Weights of a small GPT-style language model, trained from scratch on English Wikipedia.
Size: 14 layers, width 224, MLP 896 squared ReLU, vocabulary 2048.
Each number is 500 + 25 x the weight over the matrix's rms, rounded and kept within 0 to 999. Layers, rows and columns count from 0. Numbers have three digits each.

# down: layer 5 MLP down (transposed), 896x224, rms 0.341, rows 471-530, columns 112-223
# up: layer 5 MLP up, 896x224, rms 0.16, rows 472-531, columns 112-223
down471:508503489494518542498521478540513501460497533522456461559499486481477468485501517481525535453502507501461529463489530509569471517499487527543511498516479417486468524490533518505525494474446476488440490455494427452441489528476497506459493521507501447496486479531500490521510552518459532452457479484551471480483503536454507515524504519485
up472:472456470511563473465491481491476464518513485516496467495538487497468436502470492521526480483507486484512480537504481489501475496495513510513508545455471488443452444499475521468552449532450505521472548518490519556554471500540478484556461462508501441451475475518500499488485463493487478512511504486504539539479513481521495495477470527522
down472:443514459516454488543507497565514477494488509502451476497456490507460507505520501481484513523479513491518525479498533541515486530511414516518497489548487505456493495496550501463526491504508479507555509527512451484484479490501504465472494519504531516503487505484483480469478461483497490498471535509529432492478496467457483485497501473533
up473:454497481471515428501518504502477490478513486511528486473490512491497510503486505487496513508460491501506499499477537457516502517538541552488541490518510447474506548460518497518541517511471473505490499522526567500459502474511505488517488554521556503454521503490517516469543493482531493484507486513498512467495503548519492468512465469468
down473:469472522500491490552521510507512498508479506497514491467486491540517503463496492515547501524531514473466472519506528508528502516495495527527524496469483470528502492493491535491508508558445443481474487499495558528551477478532503489469482448500485494494524541476454472465438482479502495477503478511493510509493464537537492478513529505525
up474:502491496470519460480516479501533501497549569554516524500473470483517513494510521494475509516507519488468484507516491477488469429466499521496459511494504504540468479512497521518514526491493476510531530488469472521498491504507449527496466540501503531511483486505452503516493536519514485486492494486491514515536493545529514549533487511495
down474:491529469471473548575472513513513445457491493488507559522463521513475511486524562492558472500513499492454521492518536490513494521493463547497472476551490501530458490531471492492494450486508503484477536498525516506528519492480514524493523506533486486528505493495421495470517488474533469501472515510483518495456487521492518481503505524515
up475:472520500472495531464499538507509471497499497543540505476468482481484531472477498527500452500494492513531488485479537495510480471484504562502553529514475494482542491482467494552461539471517503458476485513499519530501496496468544553510495470511514471519507503504490474472526453503486532498499519484476510506516506510549456495488487503542
down475:517501511519499467507466505501521505494436494519558557476482478522513522518468463494523515489533517543506505503464524509534501494518505546476520467459477518512509484487550492499476462467527449472474517468497501524480488497531556484522455448536459543517462513527503483515550512509497500518494481535498511508477485504552512483488512476510
up476:503498503498507494500499499505486507500505501490493496512500518496506490516520502487490475465497484499516496501509499500498521537496506504502500499509497505504493502499502487492493509501489514496477498503503521483525506488504504503481500508490507500498494495499518504492503476498490510499521499491504503500501514509509490489504494515486
down476:498504499503501497508502506490508513489499514503507504499502508508493495496494496489501508493500505506490510494509496506507499504504499505504493496499504497493507500495503510501505492498486492505501493496505480501507503498499494506499490499509498510498503497498511501499502499509498504511493498504496495493479503499495501498507504500515
up477:485512466503522476496537500500478441503498448491511534474549540501499495508506488534508507509447468533505502466523471498558520470460560457550487520501480474512550539494490456484523512498596502507543513548505509554549540445522477517496512567472528521538533500456474504511452519505498463549512487516524538488540474495518491479505493484516
down477:474530509505486464522517559538512469499481562525507475513477515492507515501535467435477483474499480493483518538526481537527477484524537489468501566460537517552485506486517526503481483489476479522547487453500462458465479509469504475483488500526549506489508488551506433487549513459455478542435552507503486481498450480517514547494480519514
up478:536492495508531527505433495521501477473495478495487481500495513491520517506526472532532477493498470494514475458448463484561484560523527476516528523483500554514516550484483498548515556491494483488480467490502505533501538462537455530509523483513499520519478506522489478550499477548511529545525469466525484506489519481459515474493510507505
down478:491534503510528555542539514480513521482502502513467520511489500457522489502453467487478504536520494520485505465492540522444520485507480459464507472461510457542476488514504529495462499486469414563534528530498469506491525465484545474527512513497493513513479503503459489511527540520520500500442530470515529478478509511445451456489553442536
up479:480436517479479532494523488510501490468532514520518488489484458556489533478546504428476542494480510469446487496479525498519520512513524506502522515489493507471492496559483526495465489527455460498495487483500465448480517561482488519489537498544483536472501464506490493501522451466526470483519529487577475491514465507505551576501480496451
down479:515565476528521563481451517469518502486537462543493515495463493473490491477501517468556469494515513488489536463481493459515517482560467467508514504503447542487498521526514541504502534549506528489477520540498529475492529499457489459479485433480501515453485498531504494481460491522458533488528542494548512515452505536514494475541491515538
up480:495494498475511490496489473512546498539488504510448484460490521481496497539522453479486478522443510485509507479520496515505474495541502522502569517518516482521540469474473528493512491514472493523496487511449521502484505526460475471517528492507496496474504505480476506526492479514508531489478506492486495512480490442503484480472500478520
down480:520538446464532513520507519549528530546502471485489498496505477510518488459498496540545535504501526503476541474533477474433496491450486532497490522482507509513516516497540522488485475544481532513562539532515502490515557494428555512535496525488473489513513505493498543538520493524519507463502516534492479506441503513504527453488496493554
up481:484484456501495496491481471472471472498494451539509498486453505575491492527494459533499524516500519513527526468457530484463562518491547489524509491489521541476489529497529465493514493521523509482510520530503520524488476531533495525475498497492502500492514491491522469504469525474481517500462486436501511503509484465497530473482532497507
down481:498506481474458490493451482524537488513435532471501466496510516490490481501488493482513507500518495511507514507509548516506482550500508487502466490513520481516493473478502544487496462515491462503515522480472456515459493473464524519460476515546501520491498472497504501497494525518466475503506513518436511508483453530525559478519482486496
up482:586484514467489499473522510491450513492513487529530454480497508526438493479502513503528468475515486518521518488533496491521527534477482514501493502469533509443598499490480523495514490499517507506512522522523485484493505509500502499461512487489521525526456501462502510511534527481528540488509523498517505519524519486532517506467489455490
down482:494519520501518587502521510526515556492537562499522531494502485488500455500522473533528519466503514514514503513476505531484505508466530538526482507513513520485517519513492469525517491515435487429545511504466486474437477562530559467460488544539483517500522465488483462539538510501464520493518527532449450535467485478541487461502504512503
up483:494463492512465531503551509471543459521465480513504491526492527505509541513498479437454509479509554529528435497512525490475484513473482504508505491516529477446503520497555462502436467498535473490509530490480471508468515481483486584477483502523476496509545495511499533452504397443478502492482530507495469531505506522495470523503469546513
down483:521532527510483530488500494525538514496526483540500531485486469506504478458496529476493560532476477466469492535471513552503483474485514554510509451432483507475494462520517482494478510460486502507497511405503383485520534507474572522468544487513484551460486511515477513543488476508512480502528491486489501502494504466497519507513523505510
up484:514511514465501519491484512483472498483512554505471494498482499478539524516520521498502512502473527495481542534513520482522477501575504494520505497484533470504481488475478502479513504461491486488483492449501545496477468519508490504478493516496488462483526502519461542521489536520481494526520455511492544488527503520479499492521491496450
down484:495528485496518436494515486492519484486478434512520519489471538516515504458490519524498502491485545519512470506510527510541470423496514504464501504498486529525497552488509525511491520498512494509492523490494450484460516459491521493495482510504486462499485507470453522495493516500474479482508520490497517482491439484512495534504502492505
up485:540492478526496470451554445490528521465512457519474463474493489484485484545512446495524489475506476478485514462534519505486524491463463454480520493551482481504512484508460502496517492554516484506509480499505465515526504500508486505468531539445448429496552533409488496499520505455503495523488483470515513507519523493508518504518555506511
down485:484510514506542481476478514478520485510487479528521526451471511521475483530499487483526527486488463492474482505488486509553473455491472537498539523490492527437475531457522478510477441469499489530492489442473466453524464515468510498505534505501530512471502459513530495507505498513446529505482504519477527541485533540548480531461547547477
up486:521492512536464448501496473486477504523509493491490515471446535490508452514520455493478434510504482502526467456478509501431551531466560491489482456500508490522499502487506494487473480521467502527507480486509491480486511537476519489505489498463481491502439488519517516493506568496505526502482525475516484495483479482537516503520528531493
down486:475499522498500514481460460499517524508517500544501525456432496514519458519459514507539526491501475540487528526473511501537497487469438463500490489499512473486501522508510553476468421487504479485487525510515462515458487485474536518465517474493496508523517495519499532489526475520466501532517518519507492539497455501493534502473516439540
up487:490514518473500492498526464502524480450478475454472512492532526505514525519500516502484481505470505549473493500540519444507478505543498488422524492498534487464505484495498493485491454501532479514520512503486487493514537518450497525514515530519480512493512502488513517506503433432499502494544505518477542517477458480470491508526497509478
down487:526506454549515477558549524505499488531487509465478493453531528493564461467529493508496498464459490506505482482542537521509517478476469491496485459504558500535462536516512508467491492482470486485506511476486495523494508512519539511469519510522467494465510481493517509509489527518537469460511510528513533502475509491534494497503529509503
up488:533496495487528483440442442498493479503485495509503460479470452514495594485519496521459456530468483492567543456515518431485550489495503500492481470490530525470503497541464536507494456488483498516509525481443566464498574509480498541501480503508503501554478499473505498535502494519531495510478466541498466489507497477493477451498521491487
down488:476534483468531536524486510493536544519507504498527522500512551521517505459517465496489512494497485533484527483499552480481541494478530512544492512517494520554500508485459523521473513492493490469495538522527479455494418484495544518486525507518540515524540530534521524574500488542478506515542526526455521536494480536556501513540511517480
up489:502500500495503504498502502502498503500496502503497499497500499502499504501499493502498494499496497501497501503501495499499504503500501498499499503498498500496502500503499499498503496498498506497494505501504504498499500497501496502502504498499502507499497499498506495498499502500499495502507501501501498498500504502497500503500501498496
down489:501498501497500503501502503503504501498499500502504498499502502499499499499502498496500501497495503501501500494502500498499501501499498499499498496503499499498500499499498500500500503499497504499499501501500502500501504501504501496498503499502497500499500500500498502501501500502503499499497503500502501500498499499497500501500501498499
up490:550497502514517543482458578483476502540466482502513485506533534479468526458541503466532540458528484501524518556528450509478516500524487556505513497491476496506458455447483520468490487491511509509479505487468553525509488489491526577475524491540494498510510555491511478481515471478495455490489539461496509513469501469481509549460509539505
down490:495488484489519506517516453518491475534530492501459485497518514496537478460493501525530552541527496416481568496505560441547438506511443506529485482507488503531489533479511507487500450435490500533553508503527457475465475523444495482472557443572513531561496503537489494581525502451512497516440521515503569554541499525536530561518478475523
up491:545506451498478513538502493518495500527551473510517529493499486494437555495516503477504532527504542506474530554487507510480549512481488505525505499483504480503538499526516489532507547543495558522549508472526507501501523515475470500499499489482456527510456525520529504490529472463490482493474469471491477478490498539524538483513526473484
down491:455511494524522510471477520538525511509504494495482507502474474523516546478466500478519525455495512439495524414450507510517514504476488533517481512485488462466501495521508515510533515494482514518536514496491427527473511488468522494484540535510502510493490444560538518478517468522469463484499525531535527532486523584472494482535513478547
up492:504532502500539516466448470503485462534458478493489524487516516474461550537462485498503513463511469471497494516546509493484521508543503496513534504536507489471472511465488510514461543504511489432481487502463533460512520453479507511509501526477502526489496506507470483514531514448518444468518498492507492483498496532491482503510502541521
down492:470513519494498450508496532482523543558430459453526500495494560520458473500500489481487520478513482469443484495477521465497527513473494500536484494517495516543466470525525515520492527490509432525525480499535497470482516489486522497470520491569473521507502529500516503482501531561473463466528485485481522509462470515551454517475490515494
up493:487468484514508525480464475518501466473511518551510486513480517490520478536475509512491541494518490533516534563546533492532569499501546484468496466520460494508494510471501499486500488551495530384551518454463505496487546495538458490516477467542500516508475535467484501505484481556514480490494463498495515494496451460513533515503401565526
down493:521555547502536508505532484541504519471474432510453504464461490549474508476457483453489535430535494494502514499515487478520522528558520499546546498512504513494487499506490520503495493497500500520485486517495535490515482510493468552567528485516512503497519497566521488521514552465464524497490500548453537502452494490475515507528504508504
up494:497504501497500497497492498504508497501489498505501505505498499497501505500500491496505494503498499503502501496499495501500506500497502501501506496501497497503502499501505496502500499500505509502494498496497505503506499493502515507506502501497497502495500498491495498497502493497500496498500496494495498502509502497495500496496496501498
down494:500501499504500501501500497496501503499504499503501501498499497499498499500500498502501501500500501502500501500500500502500498503502502501500500503498497503501500500498501501499499500499498504500497500501501502498500500502503499503499500499502504498498501501499500500499502500500502498498503505502501498499500498499500498500500501502501
up495:470502570481484521516461464514513478507550534488481505471520487477521496542503504474479493533494483472494545534518506528468513512486494523462496477468521467494494486526466527503507531535499524530463458510533498525501504478526519595500482523498506455560482470501467487539506534541552494515488515521497510516530508462494516457478517489482
down495:531488556505475550489518538518483489487466481517466511500476475463523485511525487485478506493514502494453572455505504497464444506462456479557471504513501475513417513558501482504489520480485505513550484521522457414469484520494527469527506485507535496489483476563530480459509527494530502535505551565489520539442501523547506550516486526531
up496:491515547485493499471507509507515502512486514463515486530477530490520536469481472497502481513462470571540437505501492476518520450578524463507519384528486497517464480527479504489481498493555472526548509468443578493504488495497455444473553471488476481475492478505522445528480453530517536537536505488530514546476460489456484509554451504532
down496:491488463508474495526460555467539471484468511521493505507480512464513512505486509472521483519442513489493522543519485446498531458485488485529490498496465508466467507491484527493458486534492437530533430500529520465476495487476505455538487519504501487488496529543439483522469545530493478479497521487440514539446435507498477532510461503478
up497:502512479480530535559494507557459489527489494487512536559473507520493507527516512486523506505472491488489493531497541540514473508507490468524482480470505500458515440470561465478502484474471499461475497471503514473497506504542523491519503526464472516466459531519522504494528490483501482490468493513475511542511547519484503483504459490523
down497:453512497443470474499502523494539568497500476503512471471464476520527487478478509456547499449523496480522521501469465501513447457461518490510495494508502507501520483457472541538472485524468485478530511496514439476478499507450490489480535440545483468510534465519468489496495483500510501512513478503521540468460508516579533485482519511515
up498:527519511492510541455485496467494503475467483498500494494455548504514513513495466559533489499437531484526503473537486494533508554498552518498467519462533522501536512499485521502522481484507485513458482461533461480481522489520518485497523524508547487486513486453529521509546509464492529474505482485471474502508496467455455511517466471480
down498:525484484558511482521479483525502487504458503528507488517540495491423479511512496468512498482487491498458513509506501515499491507496494549535468526471470511545567507514481494508462486509527461506546487460534480489475500505524516465476539540510548481521480530513508505532542506561522504505514534474486504486437474518482489483495506514471
up499:503491522458475500563540487467501489518562533504536536476466535533453462522457536533487479510515487462497503487506534494531516518560528420497513447460507467512486452533522504470518532508489539448587485469493511491474510481464471518544461511456492478494520535519509530483526495498449484482578515503465514511469485499495550447534456483492
down499:510575453510506440495451492479519515466514500563507474552492507462504509510504497490481532507510492532508521544506483500481483491534576492543491492474502495504440554498498532517522500494466476573490509495487497503514514519489511490521512525542474478495563495493465486493496520524516501506493497533528528487464479495505439512543532478464
up500:501508472490470505509509479476462455532495443501547455476519516492450555489485530510513537521440513456506520481497540502528508526474478497497495541471540481492480487518515527503527528483499506499469465483452475508502447492464424512505498505492490500488494442457528511497496504527488446525501446489473545537521461503472474478545536475480
down500:476512470456534430499526487501542518451484507516472463506522449478497492453471541501508514509504536518502484533426472514481501488514497517510512494497499487515482488447497502515490494502535446485565547474508459453488492503522533470490497489513522516501495525482514455506470515500406504488508449518508466491502491517545494505502485560545
up501:486486461481541547456490500483495474471535469498540499479468486501440499503498476500488508486530497477513514485489476453490521475549484497568514499489493484502500468500488501521501533503480523481512516510454493479487467472527500516503464491509508531486483521483497519477522515480491481512507532482525488533511489497523497500500503521562
down501:494509482512537480489519534510521490520490477485521507474456476516477473480496450528510535475512517496480550473487501457512492468499526498508480499487490501493505515472526498476539496536512505519531528504492474501488545466475548492482507485509525527475505510551488511514522491505493491489472541532501463501455453523521514502509522521515
up502:492507524455510524516512499547498508498571467474510515515509519424475500526538476525494511445491512465532473451526520469502516468445533512443486471466520509506512478484516464534504514511497517491515528534518559490525504524475463505490483489522476489528451484500470525483492484509498510524446506441547485475510492492492494492489537502491
down502:494468419535469508502515508506527491537505490520471499508513490474486473493488515513510520459543465437515561486524454498479508533520511495476519525489471504470528481490497451509506503535452476509503531482541491485486530482479455481481562469522504458540504533495472481442455479538455543501492508460493482481495405483484503492514501470497
up503:486476546491488514465503479497484504491497515551517497495519471499473516512474548511494423509479476488490476475500514449529496492480524516502499493487470506495495473485503501472478499513502463531475498496455498525534484523496479511513504543510499514497480576531497499487481533457530522465518494504507433435509475517497481502516515497522
down503:526508486496500535477509487505525513535426526504526530466515539526542504533442517545497520434496511517477483465454426530523528489538507470466436517480502470467474520488529521465470542476504468545484534494507465478480451459475491443477524503541534500462473500518508506438495506467498491456416538489518487535463507456532438477480539531459
up504:493445499498535460551438505488505455475481480483483457478517501478503495505515495478507526513508512557486503510516491525527487535496491543484514519464494522465532512500502529470509522541520505520513486478514511514499495504483528514517508477516506506484519509487474502508483502501543501503534483529522525499536537484506491527530399474483
down504:420523476500507494492464512539517558468488508537491541507510501508489476501516488487507515477510478466496535483512488506561568509529455541468480487495514527547481505487513494538504497524493477475594506518531511515450481529469513495443482529501477500511488501511512503559498559527440497486523490514460498496453455478531482487464500514492
up505:502547536459490488501450473462538468502478566512491483455560509521509471454512500526511521518445476443496468524554484497503487498487534475550479498512544508494491490482492534530465478556497522529535493468515531500534524514553450492496533491417500488445503467544474504513509502463495495485457550480515486510596513491489493532449542532530
down505:506490467529538522515484491501602517494499493486489554473432434484503524471496528483505546540510508499508512496491488520520452500458520523485451464478518478513530542494522477567526448456490490567517519464515478506489476501493517474481575501531470514462545460515535448520456465467506481484542527566488529493505516537480530485499488492487
up506:500474501502530465443481507552480514484558509528519530538458516492486519509480468505505506522487505513448511495505529501422479534507477535524536511512496455533490422451524516535502506509493455486486527422560542522511508475545525533501465583479454491491488471505483497471476485545500523505479530442491481516500494482514512476478484505497
down506:521537492491480546497475510490511520476491571537533515508502481501507459433500512506511495473452514509517491504486482542462511497557441481484525492501487509509502510489517475529474481459452509501483510501477531500468537467496484430507527481561476484485467513489509530455510517447488439495532569488458481526439490497494484439532491464510
up507:502502499503500498477494499491488471500500497498495523514477510494505512511513487502498482483497491506507478482488490488507523496495508519501514511484499477504526494501501489487502551502507515495500494494508514504493513502496475493494513512473487510507505487523486501494496494526492522504525497499473506490520490503483492509506493499499
down507:502500493499503497489509495500494501502498499504498504502501500501495499499491497502496503504491497512502505511483496497502502506499502496501500507500494503501496492504501497501501500501500508505507496507501503499497500499503491500503501499503504506496507498500503498500503508510499489494500502494496504509497489479494496494498504491497
up508:497522505457533509499478508501474454532505492521430538486508500518460516521485529482516513490527496503480522521508500479513486495487512496517496506588502502466534490466495511540495489490493500436552459509506513488530493473493547470511492499484481527466532507515527506481517524504476463453463536503502536508515482500504481502502456501549
down508:516520452509475499571486563550493539477482461523522533547501508503531472488507549489518513526532495512481510505555521488522490518463514519541449521456518528501480442457518493516524483494504430530511506452529478486512445495430477538538495457486473526503498504506414489479494555550502481454505508510496483469486457517519459537498497492524
up509:512498475487536484504499490487448448493477490433490503515486508518472542488524489568463523507480481471520515457472471490507537533465531532508511468483531466481475430523470532478517527476523497461481486502522468493538534476473527526487524511490510478492471473478525484491521463505514479505521471486481515516549469497487457483478539502471
down509:454503481500525496521503490517497504541448460535497488494515490518559474479503510466497474479530497530493508524497467459519487501501473479502489507517508549493479505503483492472467496503532483474514530515481481492522506504518531448499492497511460466502452494474523471518550550516480471523442457511492473514468484516522532514482496470480
up510:502509507518484504501498506491505474496501495502500504504487498499518502509504510497494479501500495500513487525500489498492502509499506498504500498511494503501514499508510491488503517506484503500474494508500509491493515483498475509483501501500512498497496491490499499496509491493495487506519495484485498496507500508508511489494501503496
down510:505500502495511507498506496500504507500492499499506502500494503502497496506506499502507511504500500503500501502503500504493505506499503504501496503499500494503499499492493496499508501497496501499502497498501507494504493501501492502506502504501499498498508500504495491503502500506496499502494496494499500498500497491506499497504497501489
up511:490483531458453511479543430509519485519519491490443508486500533472489536547486490489520513438501476484536527469509489507505539448528461502492513529481526518536485509533485487527472517531465472526510476481494530512555524495473476517493528494511508539492516472459506564454508527503509479475519483438499485483479518550419499504473526505453
down511:507451459467486501526465493492501473498494526528504502511502505524452513421461449457493520455504517499528503422475480474505489432503474511551500522505511528514471510508529516518491469526465457493553478504527490463464541469477517477492482502516427484531488519516483466554481542516515509490523465549499540455496490550556498513485484515514
up512:506528529477467488487539498500478500490494462463492482520491461511524527557478498455501489461527465532472460501516530505497492531514507518527517508454557500462507509486485519504481504455472488506529493515469540502526525515538534484525436502519515492468485521443490540453501502546492460500516486479484484510475491473526491488529465596532
down512:488571487494492465518489477554529514501444520507468546507560485479519428490431504470496531465475464533488508491486511516532516477476509475498484509481503489499486510557492482515521480490484424526504536482471437532493486538548517515489543504517473479501441487508480457499518511516511493521459543492511482526473521519506545526480446536519
up513:535513502494500497517567521499517468490504463533524497530516481494523481509485494516505486494495476568478505500451545513498537589511484505453509526504545501586468476483483533482502471444512475465517535509489521463490524414493520507535523486485477492455481470480514501510499418446511486486530529505531504454551563519515497484556466473453
down513:469477504500515498488473540530535491498469474537497526480504474533500433440453481528536543500493517464511494508515519530534473481465519519501500502483554512522508493497536494507492470533495484509490585504547440531496521513466509512474482474524535481505549504539513515494508545531470429497522526528506510529485509486482513492505485493481
up514:516467525529501508476505472535514543515481485480512523520476489523485495512492491499504529496496520488475481541528528495492510465505472497524418420523521509472460499505524522524457486536511454487511491477476529596505523493471511490493465571472515525495541499469483474481521505513477501507513503439499559487502521512484500488531472486502
down514:497522535459483516462483502458534487505516519518506484473441559516532461522511529484543493490539505483458492491488524515534458495458459562519498499512501499500485505466533511480501492458483520497520518526521472531496524508483535473456460501497461540498510444526484506519484509480443505485497520518506508494485452487487508483548478478531
up515:515476459484471507494492515519468503534484478514487462510471447470429530490503482519402459522465441536493493476500487486527539474505480549477563446527525469496519476466441497511541497536521495478530498538528529500494498438479494541520519499519483495500512509496561484501497429517495463501490518470506484476513494540518478463557463479503
down515:499497525526514533464518458488456477482497534504491563473495556520492510455516450473480541466501536501511527459474503473529506474502493557525471494526526451483509520523508517528502488528489436466523505505449495447497502491490547485495516485545502513513483562510493498501494531538484426542491471548430518511481561541521457496561536530530
up516:461514478469495514492498535534505480444508513523501497482495479483474502516490506501516515506464513499480502516547435465485493507468481523485505490498510529547505447520420479478504478505491508488499456510512484491508517504495518461499491494524481458514496478524471501442502508438489516525478498522542513508495545458492507508459504497512
down516:471519510438480513534495515534527470490504476515477523455493534469542466488486471447535515475504501458466566519544489537554478478450440504478505484498505511486504488495495507471477437508484484504509508545451462489509499488464583468463531484526513488517515472518448507514496543527495458490498511573494501522439546489482503488504491491481
up517:518523531494531475498533562541484520486518475501495481496472530503500551499466460491516506537521484532483478528522476515472488533458522509475513509500511499484475489494500509522521493543529505508498502495517495514497511511504530499494492514499537484524492468504471517502500500503508491484503531493485522515480526484518481485513466513522
down517:526524504497504502523470549463501453483449520498530508509460506473529448502440514549496484467449481461456493463513490542494547505450472487461450464506504478474459517541476551507534473533480472489536549524526437462484504505512540516472500462503471481523500468524480453496499546523500494502458513511489532487486489505569451433492532513481
up518:513513470515517492501467512486506480497512526468509523521506471522466509496456485547475527501488470465467501472545528541511480527473472481530530520508556492460535429481461524467457528572520499423518511495527500510507522494525512496493449548509474515490523458475518444521506494464486504518485499459497471532511479514474499486528495499517
down518:447467507495471545470471490507574510475483484508501538475524503495531459514467521474510478434492519503485513477512538467553515515497524488454465496520501475501443499489572518486489494479508515539553524475553515467530488510539499487451540528510486485450523495476522509496513472503466486500490500548469481501451497548493472477533489466490
up519:454486455470522492385504472494522523503554511480463514469508521523513532517480507464529481441425477505518491489487557503538505487496486502497463506514511510518482410471505541499507457509495487508449570490464486508497516515559483478496460518506491560487548508504511517542481519520518504483500497438532497531563562502466481472505491495462
down519:519513473487469526465488524522531471489524467521475514473501511532503486502520524470501478504538503489487489471488503544507476490508465507528486502509505438444451562464524433512528449567498479518548563534491520500462543498478519486470561525556478485473482454538492437545490550530471445532547488570470541539489507480532468523512498505518
up520:530496496485457467506469520518500512483513518480501496494483525545485535486508479447499475501490470491536514460517516496494469549515494547498509469521494462512516493510487499488515534487461514505516504521503486494497481460504515537465530489514504475504493512482471511458476485513476519514511459459568489495511447529497522506499504505469
down520:476543478483501466506469519570524529500496471506450526478495522518483440484486515479551551511523492511443470494459554516563472497500465498590525529506499518501466523442507493531517466509499513534533500530495488506478481495491513477521459499520481507511504513531443520560509502545479501482480521510499493502468482517507523448503456509513
up521:483503532482457527490502504514497517483509513538511500529577540502458507529588476471459511491517495526460511546541449537510516499511477466476531502506534518490485460489513496434486498496492528478488486500509479490511477560514510501496515460535465486518508479496508518481506517467512507499474440464472525554501479513509478533525536485464
down521:509504535481445490486492500474545480527467489548463546478540486475469526542528505502502529488492502547484530477482486520517516508507465502530509488483491498521539523482491528484499471498469468537522489495472487513505481507481524513489513480539461487494489496544474482487489567483540482438431501468482469505472509467533484530483494530493
up522:516478485486514526485504551474471514533463482452475456543506534492476501490501486532516487460528492542507522487510478531525547506506470527510480511527460478494481498504508536469515465518513492489465512493451516508496524513515529566510506509470524473472546542477495491463540466476514507470509523470479483526533513455493507494501543521497
down522:540437486513498480542502541552573466496459452510482540471454451465514450462449513487542475466483433463501484542524512506533462465499537482535496472561527523504493527521507527510519434479545477492533506503457500474476483476514583497479505494563483558482459458557504463509542487529521479530451485473505547485450477505530514498521573537484
up523:491503483507497510484502499495527511486512501495502536491512536506516501505504494505465450516491493499513477460499477479481524524499502489489478529479487500508528489518466503487493526506506510505472537495503487485524500511522484493493496507507518497514520497493506488485494506496503483479543490515468485512506505526432499513505505476493
down523:499494490496501509505495497502500500503492505508509507494516507500510502498503497484504502495498500496495497508504499500497499502487509510485494493504506492496484503497497509494513502492500497500498497499498503498506506500511504500496488490498493498503509512503508505519499511490506515499498505505508501497512498495502498506503493510511
up524:554458500461474485510489580535477509479540482499476504509439512537536507560494566522476442493504503575501501473488434426521463536531521517497515514501468488528510463516482493489514557501546474506532535535503586505504531520514518448469484464450476455484493461523463492545522521493525494483478500535475552465501547505490518514600503506538
down524:511523506467446506589531523487581487491493501501452497480507504496475526513520528506504470484519521466472471517485524491534463451522489502493441516515426523529534503499586480494510502515489497502567515488503503487450491506498531483478501527503504488525520490552480563558527533564448520517509501492516456536410478534560530517516471429485
up525:446460489470532470505489496497475498527490499497509494477487497503511491496475485509536493500529481497552527509506495493510610484509468457543512484524536497484503520479488483545502507517527481496518500500500510494516538515486459481500522529515530490502448485481503562446495453528496512480484530493480536490519524501508497525540516499522
down525:485497478510505505479428499486536496504530521508458500526442534468479432427521480506510465484463485520503474522520520534505501485490490542458483514520504519509510494490569469525519474492551529491465483533540509472488505510535536502521504532498536508540474560488420503509564520554505503468458508523471531456500535473476474451531504478483
up526:484553509484471506472522500437514554480468470510459487541483521507510501508469463467469418474470581495491480503465533425500477509466486499517528498545540440501515483462508526529536512483502494461540525488492475498534499572511505536550504568485562514497550505558483544563480465485516491479528516499524567492527522514499527523499551509468
down526:512470529482510486519485438536527445455481497505549467504471500509529518518484464466507494494521509504495518471518515508522546481448547495468487510514476458516483501510540494528487476476512488522508503506504486443485535459512538495470531495497492514483498522515510495509482476522471469534519485546451554526459484550536498431537507518510
up527:520525494501503485517532514505511506506521494435513483489517495506506524505511489534505491507495507545478521477496531539510462478501473518455521536515496507486497495468499475441517488517487504526450487470522545556500510517486510517492497556553485486482485503518480519470526522520497551509509505494490489509481477514473532523506484507508
down527:513512481478515557560459513469513475508520494477506564466441463505520522501443465519506494492513489502462537521497492472519479450482502506523511512499513501519529509499520513497512447506504465523487501518471498495471537525493537509513509488539467503491545441496470515546512515507496527500462527518474544519481443508504516508500489516536
up528:464484475487516424543500458490482449517510481485501508457479477489530541517498484482504513492520471486487512522462484452484470490514506534450506526509543507500534512478499516540424487484525496447420460475518542510520483490525533537503496475496519468474476453479434480492501495445477474511475495508530492533423491480487552499520495505525
down528:462481528491446498496487533556531522497500521518490518525529481447542527484544520557534552484488512521529532497494499508518482492464441530526466502513498481496518513485506510515512500500452462511531520516502471462474508521466493483531497510495456477504490498504484486484517485546486496479481514534522476498465469481540485488519520508524
up529:495504523462485494511515473503534504491513457484507533494505507464495554507467502456497527467514482546518517458531547502515520500509500490527514523509497483452518509484532517520478520527501513511499499457486497460457529481493504482519479475491508509520483483477513497492483494493504530467560481479481491464495477495508511520494514490445
down529:524539517506473503519484436519521531471510475471524552453469511499498530503455507501495522481467513496496522465472536513512467486497493529529432454516557506498524438494546523469511541524483485494481524482452496434453504506516571520490463512511494501514520498565513481495530506530499515507522505523470521549449494496541477501533486491475
up530:461514469507483505517475516494446557525490503495513523528489528480464508549527521489518494503521480467481531482501436530468507486514504498490532523481503457545522479504487506538482498540503556496510470489517487494500510530549492476494425471517476501522468502529486508510435468479504512478523496513487492507519444527488504466521522520493
down530:500504521500490511528511527491464523501450505563436515482495505544542522480508481518536519494483491499485473473524512550471501479485509528504466535528480516495519487480533474492532537453481479534534515534477502493510527484512522490494500511496533462495516491523485482513515546520483489557488503505489543550474474512523524466498488535457
up531:496493490484493499497499502504512512505497500493507525517514500493493515508511502494507494518513500506460521516502497512512507514506505484513514512505504496495506500502488490502499481495505509502522492498494507511520507521507520495497491506523491507503489496492507499500505488499505502497508504476498488505505505492499492507498509485502